config = dict(
    n_head=4,
    norm_place='pre',
    steps=5251,
)
Each number is 128 + 32 x the weight over its row's rms, rounded and kept within 0 to 255. Layers, rows and columns count from 0. Numbers have three digits each. The size before them is the row's rms in percent of the matrix's.

# layer 9 MLP down (transposed), 1920x384, rms 0.0722, rows 975-1047, columns 288-383
101:152168124133143069167090130131140129120212093145136145143102100117065130098195172092154067082059162029140137140110095153131106155114095109138113101115121106102173174127107151123141155148123079116122141161145094160158164126140158117166103107122096100116121168130127131159128098150128134087
094:178159126193110117159102063161141141164142139122065109134102141170176134168151130172119113175161144169155156078166106111161121139108102179146120089127090141113170120120172139155119101123133154168136115093136105140089194147164130131173176117176140101089127166135121075094128084095097150163
098:091162132091175105107122044133126086134103149159122135096124148172172097177123133124151123115050131125147153171158245125147056130112138151144118105096148161135105137069153047114124102140168117087139171064144165143056148123131136094114120081144121107040137162129155156143151156164128109133
103:062088130147166127073115095146102085070125139142091118092128163116100152066094123151114131135130182092145129111109159111143160192169180136153146128072173149130132118119116111103113168109152078115128139140112068115166142133088127090130064125124144159056117121147169120108112163097167133117
102:169125086122078110107095119165123125124142108169201110115115129147121132130140151111167141141140119117166106139186105112110149063104097101174166186101094143101131044211112167123150096075140139133149169124107087118141140128125100164130154148160106165090128163084085177119108187118139218098
102:168166143101106112086116137139087147170151107114126141114101103151120081183110164147175160101147176155082109127140080080132106213100153132096142124153113107082073149110135132054137169160085156145060175130174133122154106088144085139149187121144112141087173064166113152124146133100142177108
107:194140142062063116087198190181104149158162107099086135163072171157104152150121140138131099157159115157135167148171181112110077142107191112141112092080094141184163105127156100120110130122161175140125087112090110186143171197148144153169052106171141115130122186161159080112105150137080061138
107:145116110090118147188110159169124157106150159160086121120170083149111166162142088186141130113133145171130146115134125106149173140133156142142084174073146105108103109178143189192145074099083152119121145112072179170147151131075148074134046168160085190098142085131149113136145106131087126121
100:028140146124136120109140149156123159146175140111092102168082103107193148119122160094111188189120112036124096164118136174118132112060065116114059107110170123121182144119142089153119127140060105152137108083113113122130130184108133102096128142080147149094173121172122106108125126089152104150
096:218149075093109139096094153145150092103150120131156112111108138099144118140153140153139073161095151122150114155092116098124180165165109080106108154122070081055153151090135131130121161156159178111194159123097108111096119107113158174131115084111138149125136121150185173129150099097117183143
100:119142138135109098158114098101080164127077113108120145097117183092122129125138117155137125080134067095119098095150079185072157155057139144086113180134111125135120110051140124102092115168095088130133151138072142094130126166147163117085118152052145129091146145123135143128181131150112070169
106:104149119171148150138215113196099156127098134160137109080147079117221149104158145161185150137156104139116067144167032148109098178090069144152104139136103109091100153107140144167114098105111100127140177078109112126124136095149151180137081187134164139137114184161130162164081047152102107101
097:145093104139129099123129133138097087127138121112094165125149106160097131126127141139211157176120105091135154117190153096111114096182096065120100089129080100088109125147114114131163104121162125085105136103153090129028130136136089159155117176120100104210122193143113079157107089017167124144
088:167110135090133126080065131113104083150102093118129096109107132189102111121169148114153110149047167178132165070162124145137177107194163124095158162074163117071137072106091148136130133156127150162103184132115114169182099128097167132110115082089176136212154118110119138151102137116098183143
109:136148115163138080120147127148185107130119130128183175142121125144122136125130135130173096153126127175155157106188085149095156126124109129120058165135148129134148137134155096098117160188101118115106080179113164129095230157076106147099168051152152115169093176103121169169117118157102178050
110:157148143138143150125162119090104109153147148094147189158123169071093155081133112082090148065090088186144143148111109097121090106152100134144085087065111127126031122112084163115117163107139138140111143130144072100135107096163133150114155065143174152091118183161090146062119106100154123155
098:126103110178128115113153118190143110121172067069117134154091128126209137090121163113206103149080121138132086125107140049142170126182134148113127130103095139092148069127092095100125141165131158084206125138118147116111182078162143102088096157150148120143093088127089135169115156000111076105
079:124130118131062130103159103122128142110072186177095141122110095147145113083098117128138162175168102171073113156130137164162112160098125150160148032190090112083107140114110187149186068120031100150126195173122063157091146106150106115120140126139123172119116136129097119106126087074144142161
104:177143171114101072135097141104121087092132129074074106141134159132156065111106184084102161144151137098103156157130142112168116102210072105128119153142183147108141156081045197064134124152150124133101145130093125142172144134162105098103109070147108049140110103052123093140123110155091104155
094:123103107130140135058131150179104054154131131133112155093159080171151120105155134114139102199101087119148161114118088121100072057228084125133096082102128081071109111113125148114100152108114144119074086184110119156146124172124145164149089134184088075138104145094129185131099089146125178064
102:072175169116116114133162109145155083092137055074163103148141122142147151135145078179131148129093128135128157153166134145109132135074152143163093141029102111132088116111130121187088177116116160125112076089070086086153112143088170161080133089141167118131145166225133147117136110096156110139
104:126135141101119110132138151118110158183147150126108097194150111171098171075169154144142085109145157080119086147158095150102090110160179147124158116158143091152146151133125154131130140108120104163097188108061124093070118160083119124131093077067131146118137109174160149144189144082084133151
112:143123104171143090134141180165152124144144157169103123099125154061120143121149173103142126123129132200192133141165087132134100089170159144166096076162120105107107126178100097082136170112127167105102130171124128104157190152044165128115146142128164126157129102162110084159202091169151159168
104:120075083150138166094131117170145125110153139185144095174123079137125157119133149129176102123121146110115188148097088153155201164103094090104083157059148174119157132092035129084154154156101129159123085132136107116149114161147121175157085094154116132179174134187105173114123139126138160103
085:133116138155109104095145147121133009140157098127128137130064133131163102082125153163125086192104097153070118102104120160116122146126133119142153159114136128063102135097111142118164125097096116129148152133106152135087153113096178102183113146094148141082124153155133143132126141158097182072
098:174160198135108113127105150124077137121097097110132148138122139133148142066131155109129130162157110144133130151112118121135107160152143103174101092138049160171099141189097137188174120097103145176125133140161103116063177149137125087100164168114113147158122128159119142125130112140096164121
110:136142109155122090114149155114040189127113143159082074139134101129126093135126120087141152145130130100104110158151146112086121228204147085125098071212126101161173095101175127094154130154114149130109164133121134157153125064141117145209190186091103063146136118123149124073077084130139187107
090:174095097114114127086110094148129126175068135115115152146124090105129085136103091133202085128108155113118115088121158113135136125157118161145090129088105116065115189048184083102130141173119084111060155152096135163109102144121125103075087122181119110166126122077131153153126165085151160125
104:122153145091118130117104127127165113099109116168124152103125122151122129149122148165126110161168132133206176121040071059142133113116102160134077140091157116132153075118111091183114107142119157180142185113104114087081132141165169093140113185149140129089120120182104173109083153111106125076
109:161203189139137101118171142140116161214132070164120119085137066111121082113110098120064109138141106101107155122163103054113137101082096174169127135141133165134085142163076109145187125149113170154088176105150131108112104152113136085154184176155083168029172146133143092144125100117178177133
108:156155131134169074097096097134157061188068070156140101129113129163166150146038144121109084085114126123134044145105098110123144126181080138082126115107132154099056126039159149180129087138147096146088116172135145167121128139179097145149129132116150127145126130118137108105128110097083196104
094:152113126123138073169132133121104172133110116112150096129168112109135136114126072091163104167165153123162169114093125173094143097167134058099140084105149013118138092160055102123137166129158134159198099106149131101108122114121081129125175182113142180148116149117142144143088095161143149070
097:098101113103167143100047119096101146121139078142125079140122105201129060068136101131143133119084151126151148136112078096098166151111106081217116122077150126075088148054085131085136121145123156190133128193110165136145093094152072126159125116162138153166150141131123082190136128033138095104
105:138137156021104089117113094116126202155106128110169125103108050111131101135136196147158175136170084110106099119147148077118140155136111120106123150132121138176108112134150118117174139123099157108116116159131062170109138081102192131114103138170163077104136145122163067084152078091116108192
103:147158063150093110118110123126084186139151126156159162088066160125108110160182108102137178163122159121157134089176099189158133133085125154141161203128137132173142125079047120082129162099142150145090126117119135141162115193150138093127129134108170143132174195082134106189089103178145161165
097:152169085110090138102124123105086131117103144136091093067125142111129171123128105117097135113157103130137089167121121071155096151140123158083131112113135128132120105172089157166106177160133184068121148149111108063117130168112133038115159190095053129187150130175138179155179063237118087189
108:159173140153120093090099165158099136151119137121137120100069095112118127116187118156160141076050166142138085095139127153180094133109166136112158158089088122134130132191075135136113173139116167170130119160102109130096160073107119140141047092168119109125150172119117160122090106148067136125
092:106082105139087107134176158139140060128148145140070142088112126153097155121112163143137108138133068108144123102146118147190091152115064177155055140130119120184159151097142129182108101142152156176121089165154132098080099121118117122129125107143083144178127114152142155178145162113144090110
092:125124128156083146190132088078080117105155143118151097124184135151233135095098067153092126160203154134106174144161139143121157109097098101112172081124116142184127110192128150142115178108106110096065117098143118112137171122134183168098184143083135101149129179146120169077089135202083140144
096:112166118132143152094138108136097074206171078124161112151149127140118098125178164155106127172069095094128118116099143115190109158123089117140073192106160136097145128054141134164170078145179117071116144120075095121113152145138129078127133133186138116168138199135143150145131110088101111121
097:121126140129141126115148111183127140084148135197135132151142131153102113124112125129122155115123169115139147125079185134094064146141076125100154089152213086101134095118150091111126114104112146065173110063093168139091144077069027113166188105177094135113137101108164158062124195137081199118
111:109152117142125081162159126111112103141143097147116135151086153126127086078090119103146134096158118079132080098161091097118098153120136153130116097094139117191110125135120142103165110124131106098162173143134051181118176125127136169122129095127180070105126163139099059151162166069119178132
097:116132137115124148121176099130090086128156084174108119106109100200125063119126120175094049148092177179108125095154143134106181094143080111133157146148139154126150121034137108073122136092139126095131172041100078107176101064095131104169170163215072112110152105157078098149099153220106149141
099:128149095160140085187136163124081166137098117162076141115099097092085107063142172097154059107171125159129131161171074132141176123106076110167129088117117125080117042110111121109188124121152102155164126117083104192114153107159193111207133097079156159098145172114141096154184128091145076077
103:150114139135139132108072168095139142112105127120089114148147103134119159157163124154145106110151092175113129135123162119144141114143115113096075138094107083047152155136127103162162069123136149097173181140141089046114124160184133099118087122132138159117115085133147153023181109075182201144
108:101179096154120113103102145097073175098120166156099062100093106121110071105063119144123112124106143107171094143180142145074156103182122120135175083114107167118126099165087173044163083087122081138132125180146140145126059109185168153159164153074097102080120114082116066132123135123114144110
104:155122170143119176063170178087086151141126122094167123110105162131156158129057121115207139116122098081137133158124091132114121135107123172138118131113099082127146143155157151106152186156114092135093090110092083154094103119138144130145162084140131114173098091187159096145115103093107133169
100:148159100221109204068166091107176101153159091147121140056132141162140142140129122137077160134114201070081170141120123138082092148157165145121201131114144074096126120116095214140130101120145112123165146093136119140165103138124124173132167164180116178154111169124071114143102122145112139078
113:090142094100166098112159130072179100125136101127129070152098096119126129122095118090056071136067092139126095101178127170174089141164101091089114125085130174115190174130136150127152200100154083102160098138107102168094118118163144130158149134112102088163112112108160063082139113146156133114
105:101134114069064118133148101151098162124149137159115157141087142148172143133079154123143143111160090139114076123137122148141091092174110154140094136093118092100117132127105139156139067187189128150122106140097127194150083085163153098123040119099134069116109129143163154122138139141114100125
098:182113120114145110109139136149108000117202090119179139121158151108173144068065149163133093170128110145113116113141161108158116120116078114122178175116087147169147103163139137178151096121107160140130053091167110131050155100120097109120106172177163099162115126200086157078120200095137159103
103:156084168196116115060105097115102138079120150114116119123163075130095141150068129118089172104067118199066097163139097089090160134128166191147112134123166206071118129156104128029196111152081091128134105127138117120134134098174122181131182101117128086085158124130123125150090078131068130112
103:108108159152083108143105113087136138195161131119125161159159096148100118171147139141088037170138168160181137171096071146128130128130109171123117123147127114111089123157101150092134181087096140158074105120116125091095117118136047200107132124147172114118103142157152129181109153101133140093
113:135151122140082141068107090161133142167141167073080122070150130141087090179135181126097139110131246136081107138106153165147158148135187107112121157110180090105144181102142161140107069147170068122081193163146096132116137170097147116065150099097083152128109116132101105133107099084092101112
106:090108145171220134088131157099085127166121079146090117129083119108115160109114127185119099168140117195089138172194128066112095122145126089077122066153169135094101136118068133127069110079145134128130140122176136181139121148136159140157140141092155140109091165104117154150126078082127115127
107:106142133157168126135125118118131145142100123129123141118131112177148125138083091138137149140120165093113094116124083081096156181144120116094131137177202112129125118118149082080121183088095145114110089070085115080095097152101093113101140133126133153086082138156157110128106150166162066206
096:137096137142113120138092130131139134158125143108141097076107173099123141090165102097096111140108161114084129134120091139157109135092091134083137105126121124124109111129113115154095136117115159108093119159139160101117149126169137111155159157107144108085096125150084122087149163114170127174
107:091148116121112100139153141168110138153130159130104138133143153106170123103145224089160120142136154118152141123158182108097144150113111166145173128208123116167113114133168148117106178139125060051122165106138160112117126129108089099105103098082248172168107117079077105149145143172147176147
099:149127169059113108123111104121120188165134114172165127146082132125113114199135129183142123114094079179179154100181109085093104143117148105126086112096092112121167117162142111089108167131155115173132087125161142124074126120158164133156082144117129089128159080134127196153128127111148111117
099:119137135171054150105087118187113160101123103106151139119110107124140123148101210141130164099096135111097179124184135099180100172080121082087136115107081072125158184126110119136081152141094129105135105175119124118148116119112087154107075164071110072098136146155144151146125145112105110142
085:128039135173158100082152184170125106148141123103123150158109091131160108134170130131142154102093129111156154130111174133176111134109123160161122097109128149117097146045132105119206138139158086091121095148193096155149135081186139060121147162110134132091089130084169117192096091162136183139
098:082066086156142141173136096135171142135115113175125090095097097143118169086149153169117154124157192103103153125173157174101113136152098095076106116067113108112107148101127209140158173141132201095119122095034120106133189112107150114135094105115089160053101148108162094068136143160140140148
100:151118067040115061163146140110127172167150100116137120130145020039135087101122177096151142152187151125153159127179099139065170138176096156133165136091170136093167102127127128135150102095165144153183145138138164190121124089124060099095141030060091138080057142131161134128085105121103132129
103:121126108173165181128144122125110177133142139112174119122117065117080154117073076142107068082114096209145149131182122149176163122100160132126159131137195134057144141135155142145190183089227167092165142112168120149056125083151087121129129058134113098085140122134110192141202142175156126140
096:170167129105137106099054106104109080144086147113138057130157139160151099178085197143075122126140135087145076134085147148114122141109127104080108086120118144081131112138089111123058102138140150113182101167172097167144184137173140116114180080085051093056158162184083109110120098106122100094
115:135123094138109114115150108086147094134165137125100088121152166135077107123144103097149159131178182165161095085140175136145174145097120163065114171157097060142095141132100094108142115157090133143188103166130104163098087110111115176163160134139148110202144101136130161145139139102149189121
108:114153117148132081077072124152152133144129193141157082178119126187140140049118096124108108128163147088100155138141131116174099154120160084151060175124131109136159093123117073093119123175138113126118099076157200080169188052150155150137129083142140121150094128151121104099100118057097129078
097:122116165129127106128122133089103140123137145102163111134123170148063147149092093147111102144098181120122063156059151122113155146142155125099086132174145113159166136109147108094075148105095127195135132111063197108148132074135072178111139092121155143101072186147122157119174119147143112102
094:209133145080181090148058174143130123137151098184090179106109092135129111081070127100136103158121113129079131138125128122169085146118094099165087132163172190140073115087087146104139128098103118115130096118142116150103157163115117164145095151166185082097185170118120170172152125125138174160
089:147145124113087177097135021151129105086147114081129126147133118106190156136124067163109124071145105152050185126091055080179058132170113146176094048124121127132110134139125170179104144122085205150121157110084132157133195118148116153140115092159179080123120116070122191127104125110145152165
101:103136092145132079131093076150149153155213153165100139038150164152159181108141136116086108130132117103097160088102110123129164077138085150133104136126120131143123124153073176108145136134126133095100138164056165085144100103125122118123150067156133184150146173147158110163117073115099131164
089:052158160150154172111148133151175121151116140168132150137116173101075105126130169113123138168097096091137141072143061176093119118125125090094117075151112088133131104095064171115098104158085131131178115124132128144107128126083117073163070105112158181204175137216167163080131087160167123099
103:139150105068175177140107086152138186151149028097162138122127095117123109066098115136141168078084087094071116169109129174127105119117162139125091118143158116127142101108108192103101138162153072116146124199116136155129148136129105151088134082120151133113149184132148149129172110148101147119
# layer 9 MLP up, 1920x384, rms 0.0724, rows 976-1047, columns 288-383
088:142151090146237116131154176077113165098119196071067099156179133177072103140128157156128112169158176095200179112161105122113157158111121122165141121148083087122157118145093186137042118133168088171133125117143079154144132138156124101145136117164105157175135100160148146129143103162134103136
105:090128150139190103155169138100112089106123101168164065155116125074088150161134157213167118108091149135106093158087150105167118165133151120074100138102119150210152102153178123143155164144080152132177160085122146155117122155092177088097155145120076141113160107074136136099078151121163125120
105:089140139116139119132157100097074138120149102068094157090138137123154131133168169146112116086171176132077154167114109162185079155135146122093131077080139122160119121141099104134064165053130122085150158109140083183119170129142125137124131088120116202136096143085138082064160116110133155172
100:132079143108128110139149140130144147116125117116168140108142089091122089152133143103179114137157110107135127144130177121064068100148127111091120115145113106100132111156136154109113126100130130117166117126150085082081097125114146086098182140170126198139135171074117121123184174159116151176
102:129132098162127114092170108155132131140142144066091152148128089103116124136200115110122090160125132122136142137152161143149139123107118085061085168131124115110122092133142108125087102076150109078189176108145136094213105160127103072093153139178142053102140139120143132141111144113125120188
106:158104137172157098146088145119156129079128093176064080091134114146151157170138102167147140183131150138070152151173143137178173111131169098155133150117184121165113122160170106098127201155114171135068116135204114106125132114080092056132118147149060129166191172097113079074136085184109107064
109:169141162124164107154122122085192126085145107126055155179145118076134167211120164175117098136107166139110114148088134159125134062121156176079101096142134158088148099129163190084130079107164106132050140084147118163174068143096132124107146128150177150165093129116121106085169143195086080131
097:131159121052180126079116090072141147148131105096091157065146152122118135165129097138131138124161079112068122056083177122117141143164111125131114133193138118153152142143180105172158113167080111142106124177129113096107177153113179116173099166105184106174112084136140113064148097180122106138
102:095073146099171152166133131109142109145122146169087193112174147113152106170103080147111103139118146138155213184140157124113106167153147202106128107155109119150202093106143124174158152067125091140187034114153093168136116207122100124098121119084123124195131160098135124125121107143175164135
094:090096102102134093145142163178107162120190114150074085197092115122115173143058124087123198162113120163197113133215160108158154092084193201100132126153137128158201157152143122136206187121126103131056132093128100149116112124168149177114055128147083134172162171136193151115165105138151126124
110:120077123109154123165178193132113137132125160050113160163149128163104168127121119103111079166110147105105120063107105138099100115126142107161194103229137127134129167107148092135125126119147104158111124085106098084166157140105100098164073140083144130119166196117129129166145087140027104166
092:112116162128115141069115161207127118137091087173108152141152162100167127156165116102139156106138100068148106131117119113091130118103134147163123095125170131174132131142106146106105148165090076110093092140176125109032117142131132075156116142085135096103195114080120086138127111130114132104
087:171155098119086110130126149151221124101075115093112115082156149113113081196086099092120127071176153149163050192163158083132104081086127077083080101163150129174091074118113179154140161178203082146092120128198145132083169065105075065094115154120117123133115158118124122096138156107088098132
113:090147134149123107169111126100114147160175123136111207138127132122111118151089106158123139123141087135147047129065127190120137156135023132094156081068060156193101158126122124199115109137150110132126119079130150095157153158169048096094143086113135164175196157163119086110129145154140149083
114:153096116109122072141164119146137084091132105133111136203115102134138055143122103129131100134093131149101144079072111085138154126117210166124123101142146096175064094129111147089172100112099102139151168115140117066165118174142094168174027121105138098124149156121121119113138133165126064146
098:131131099116113148129183132126141148122099138125162137118126132125151089135175097162183136108122112208145102077094115087129091126151121133102140119144086162169068170150113090090070171116099103100153179184145139141091097131141115118122143141093075100130124135063092155086137108108194063109
075:099138088117130127141145157201122127122169077076107070102168136096111162132136066146113122138099144069162143128092133116081102127136132113116126170123074120120148138177144131104105164109144114135182116187154144167071099137105125090105170100134106127101128090112149162174164124135180105114
106:084153143061114106118107136162130111128137154097139103101139187151134109070127096180158184079188181174091137144117184126110103134169133147133095150169091184139139145118169125094082082111168145121162163113133124115122084128169150125055109082128153100155132126058116126123199139151161126099
087:111144207109162067083170184084177031108098122095116107081121128107103125113163165127166134130126100136142111102126178102140104103120117097046171128164106128149146151210157110135185088113127126050118141103175146132132167088179159140079149152114119121069149080092157119132191168167148152090
101:091139150124101143148139172127206091134133128170074110079107109116140195112163146122094177104163125167149108157158142158176138125151127172089153117114138135151133125140146137060095156105089111162139163074144115111069139111121107142111120116144089109117132157142137108113179158148138135151
099:095167084105128055152093198130138199118204128167150072096107126151074154170137079154178159063138177147150142175144094116091121157136197189138177116096162137113177114190115166053108141118147088067160133126177148050096128110172124130122118140110075121143187106096160113119158101111131092130
117:116119100192123103153073124103122146149103119102135136174156106088133146119100113166127158081145143107096129091097175147148159158093084120114153112141147137112161162103075097144103114083146137130088116081103151141135100119215142077109137133110152186112137124132159092109122117184075144079
106:084136132162152132036115079085080102143135209116128138139201136124118090195129144126124132186168133160110127101165077103137176131130123140161138105152118126100179151120100095083119141095087152139038105103177112077077117126054150149207104141147176133109132103086097158171132160114167137164
077:104113093145162116156205186160147110069138124107149098061174129098066174122181144143099157137165142098117141209119147159128132095114168137086144148143162113126113135043167078138160118150075087058146125127097072111167088216157160112138070122090062092134167185152171088109117137166087127105
091:164136131125105121137155120122141150079111147101090094080097129100176163140097074187133099116095144141141123152139160119194139106124092138066123147141160105145134200180116093147162147151166130085194079124167125120138140125105144170122102121150158094174148125106129113082135154203098124076
105:101087057133166130109038218101123120140161072085155156182157157162116103120110160207117147125134118126113112177139169156056125147157104109106121100134110178149153109158126123177124097144170130045101088138111130168169087121143111136125110079102178143153158132112119082112119122110142100160
089:120106118164090082172202149135135142110113078161093135078206156178094108096099140087138159105142168103198123167107148110162136126126162170112093089129134128137103148170147207127140095156193129159127077120177146118079123185089161086139106114091084175115149081100082124126125171169150135071
104:117128120101167124146164096112196160113114126160102116120131106103154082116194103129114136126072138150130115130086131175172145110151101151152105101117139163143080158149140170139124165105140064103160117087122134116139128148128171189061127078123079099168117149153122148130153119138081077115
109:116144140143186117185132105145094127096117092101109142173130148113139154069112113185086141127156122084113113130133133077146166129167161131100145096101153170128078141147125090143136159136105143153069071149160116155115128151104142118103201107058109116200121106086092073133157139114135142123
105:099182110141143131165067110147113137119109126112108141179137129171177160100142042107066130118089075122158117101123092137084085132215148162151145060123149075178126165087160122086140105158152157093096129132152144138134160162136178193154138171108119122089123071122099148181188111177129120114
097:144162174090183161116145140134121144094134162096136120172160104111073151125086064122093124175132196121091152076104078147138140116157087082125161202098135153110208040116089086084152109163168138125147137103201145119161115133147151103155144122106093095131166142125154112109145112149119115092
097:092100129153127112117141112096126143091089176145062127160108173115159174163090151162101200116115157078085108161118067118092172148082122100097133097089175139127127084104153154118126120123103127200112116135128196112142137166154147206122165180163082104146118081144065106082093090159091088148
108:116115061088120115116112159104128160193161139119181129091195082118141172186144133136104124065120145139086109139135100159146134171161074073114121205112082137135117129153173066161073096154125102104153120113138102092198127123143104158167101160062123097097128157093148100056139161099074077062
099:147124174161185136148142124171132146098167161094196151153120097103143084125128108088139140160137176179109098129107117122141106076116129085097118097175139122199118130080134077068107178086176140092164099064166130137129115116175137104161128146111153179119139091142081170138150137127153139085
100:062062148118104086167115099113103120145097133120058098124127129083096156138165156079131155131096138103117172109112180094058117086133122145089170191146163139186142137130117103134133120091115157129180166069083111074172160116097112153118067142143095108146130191115092099111142107168168119174
103:090126152122102149182074106102163112179096116082120124113099167114146113158109139150110086134116116119116118174138159115095153139132085141140102074078077164128133075098149150104177130154114136063140135090162077101178109149106147149114141085164036154133080162138132171124125142135161079157
089:152115167103133130154152154072153133146111127098118124074169067114092096142130120112104120144121158143164151162132095084134152146163162136144096200154137146137126097113141083134148075113127126086152181138127121137168131088072148091186112115101072108091081104132157093136095118163135135139
087:122094219146138149160103108114123152115110101153137142154136098162133104093104166137178129110151127125156111116169123115119166130154139091072100084129114153142111132120129116102095140123119161134124055147125100101175136108166156138125092116158091112140117073133129051125153112150107128110
093:120105144141091114158206113110126193136149074164076091085186118139204134165133120057124114100120168091158167140132055097120135145150109132147140194120165142133127098126139161106170098136156060099141135114134094135107125160160166191135121109122117139131102121118146114112151087165120109097
098:174142176136210144126108118102137089181136077117166163149126193084207120133096089113148132108141168152080122139135152131144145127118177088127158085174126153186181128132135125203170149133133104158111140135157134120189201066158135149161161155133103088110043138098106129134129100134093103099
102:109069146158102138127163139082108161089098121116104122117166166114132150151134110171164152070115141087112190091081043071112124144108176123068091148060149150139137148114150102131156148112099118083187156184112162124143100145181113144064122116114094099116118094118106034108082121192184121093
096:142172123142088126206101108170214148133125156146151138127111102185128126108072169163043173179095142086133117117121159141160127139136101151075126160119145016186090098153159140126124181128121076121105123152107156127187153115088107169160165057131127156119143124109124144122166097151128161142
097:156100114184097170131128114127086142149141142080156173137192157116120120142083135163176161102090116149115096122130101147102173164191125118102123087178119167131147169082123121120099135172083119134157132058131095143163110104159160223153121141157063185110087128129195085131150127128157158112
108:126158139085179105132151106164178135131109102182146089187148116088089148164083140177132220100126118155117163121118115134125138067173080163158096113163098165097164130118154091115159079134072101092176139151151119139138083122141123097123127145103132061091196105112160100090131144116125148129
107:130086150154113130104160188160102197118091132013123127147105136171135107110164130117116151146151130123114141110120129109109086117129089149077102094135174136177124118118118096142184082128169154080087099134139093050146141090176186152174055097135085134137182162151186125113101123125096157168
104:096145143158125128107087124108073111106118165156106150066084168146145134071055118143118124135112132116095139123136115087147145112207165126153145077131119125110125088126102107125111161108136187102151126099055135128107080146138104112114171103165116112147202213137161130127164125134099119189
099:139112133116152175178147059038129120125166113133078094147174128133139085145158106162138108113110135140092125167130043119053144171166119119164144139133117116179105133098068159112118047157132125068174127122150122111130120147090150143105137075123135138131092100155114163121104158157131154123
117:089096090117107100124140137108176143154152122108109119166139097145150129061145187076165144158160132169119087174191178131161089202147143167073184095128072115120115101152127090085136145099113138141139128110122105125093113122148098095114062093159224105116169153138175090103127071146160131136
107:097116106109079121114105144153131114134122137142133106125169138168157120112121130137177116107106151135078030139143148088123157135210104099105116130141121162133200116109117129174136161106127143120123131116105157125135090124146135121179127154103152137143170209166129066131099096132151143134
094:158132220172089101135126115137129152138109161138089104160207158175034045096116111091073111108175064124151128117131111206129142130081187154145143157189071168105099136173100101140106166159179087127084123116163154126101133132102100137103137100151128145138142161166151139091156176139088108135
103:086127154182100120099090087158116127091190161095194109160133106066090113156152124150183173223116121122127139114092168118085088114172098110083232126146147133118106129152090104164154128164122158103085135107133143116182150128147108072160130151154121094089168144121107174138113135109103119123
103:108136133118091096084153163056070116094108169130173170126143138103118161039141083203095171118086132057124110172082175085119141109150168110131122089167139152124148109150125095101115105146129110063143099089084109149162091140142211158105157111094124095068068121164140147103129156138121149120
111:112118174110106101196128178161104160111140150142188185172154108117217104076107154152104166087158131124087061093128119131072111140159135123137104119145203134093118117152104092136122128108083123172114116096167140070104097176071111144140200122160095077156129108108125081155105140155138147082
104:085132109105120174130134153133167190107120086088141211178122128125159098056114120133184092116189111139148075168057094134116092169107142125138091074112143117177075116127150149101171121148091144112195134082186118155147068166154212130161140065108098075119126173099142088188116137146129148055
109:125072190147084122124059157115079131179121114054063125157069128112099131106127150135147174153119137115137125157114115177191093107113139073072142134119146080089103098131130166133129137116134161136159080113117196142163145168149107141109023099111132104186163149066170132100118159123155139136
090:137157115146173131145119132085145163119116149103143192101111130122084091139191122110108146185051127118100134172148097113131155133142124113133130134174084137140141093103153050149103088143120115108138136123138136122136106184181113117101164163194167071069147128122094147174148079124172092119
112:180119149101093135132083060116084228127158045041135134134155127099157116125142188098104099126096128123126151091191126157141125125149125125153152185116053114166061152131119141024136178112131080123154120183112064115110156141184069160147142097211177185152135106110149103134119166123126180195
094:114105135154158153135085141098123182046149082107173120130138144098096166119098081116162122165143130211140112133142150117116129141096156117113112200124095161119171084157127105113191161153112130113117162143145118109115140132126079137104118153132157164071108120091128118111098119177122125072
102:123073162139117071119085131187141163106127135123128107080138162111100132092097102117097085103143115166185124089117183193115142149104160135125155183114127121152097108132111090148091127133140151165151228100170112148156137073168126111111140129169130132031148097109105148048135090186139188118
074:169153120165095111121182172118114132096111136162091116136160166178150185154165142158144144101086095073077161144164165067106091147123097079062169134130097070122150080212167157152149126156071170157087134104121129076123084175157131174103110073156147194156094104138123087083185164163145100122
104:146159095129132185169129107091101150108159039108138105138166128175174081142186148117168033131127163046160131176125148153109124146165133113182081083187119120101138120153129092103109103099165125077118153128133169112178104200128131101100097141135127134108114107120092127135157142107169074146
101:162140128054125083156151169157072149181111129152121084117142163114173100074121162149123068142120187135122143128134134130138168097196116136115114172093131057170091091112134132102138106081156134140123193158157126078053114108145085078110145139137127124130114085017169195157188189156139145159
099:047141081092190110164150097135161151089171197123091141081022080147140131088158053183129145154137115182143165084091117092115158152141109149106145148098177153139112164108135146122124099119096095191158112156163181066172109134154129101192144148129139060123182172108109146124091105160122124137
101:169126166114105168088108125124118122129052111068130163117092129122120088076153110093130124122108093037175166087173144134117089125127132109063090063097196138127132128139087105103104105167188105150107109079154173126162121103143110175106129082162052195070103164138086136141148109116100180167
115:109089191151118138102096137126099113135098178157137085172122105143129098094156130115104119060134070085123113096139140083154140167188086098138133164088206120136166090116097121130115164154182084135062166103108192126134116166195136123085175143156139164134136102111114129058139131135133060102
111:100120154120121102108054091142173157108131151105170059122143114145173157121139102106077081098119128138156141143128121080160085099119111162176170097132195138106219118141076107097166142105130162187138099109113147126118106148153164134054116120115135119131139141177105099091184060103130147113
107:040155100189100146108121107164175000120153169146107151156104069168066152132143085106175177212071111009086123117127073109134140108107118133079119114109163157131094081156084125125095123104132164161101170097121113139082100150112103143130098117130067126137161122158139161113081119140103191158
093:095135146130167178137145116168131168146075101077146165133093106214093101191159111136059116122144140082152075165124095165120134129122132142121172180152123122153163108163106129086082088174138094152107160135175110165095119178155128159128097146099132096118153106158141179069127194094169102156
086:133108089102114097206243150175166110059085098125173150123167168034091103122142153142077086133095165125110131207153109159141148123130134149095101124155154118136105128122176077085093092148168129141114153096159123069187100122118089104137119103109204141187151126151054125163120143118075156082
099:131105104128090139145046156087099125119166143115118101088131111184169167127103167108105042090127133097148115080088101157151143105114165136102113075080148089133173106123162081119155138127160123082144116136119145080149108148079124188113139114126137158162124157131160167171155141152124125112
087:171114140122118090190057161099104167123113116088182143196121125117110127125154111155116176111143147108173106084095159137117191169077166155139114158125072137120095127128147152051131161083118113130099154216142172108137134098119126139133169144167131075082136146050077109196178140143131123144
107:109189199124113168090091117152090141163070112092102131139066145107096142154142112133105158138097153149121085182108113153077158142173101172105123130118159135105115140112158068132133108130086064115123125105057104129134139144099036112128133120073183159166112152100091156102196119169102159125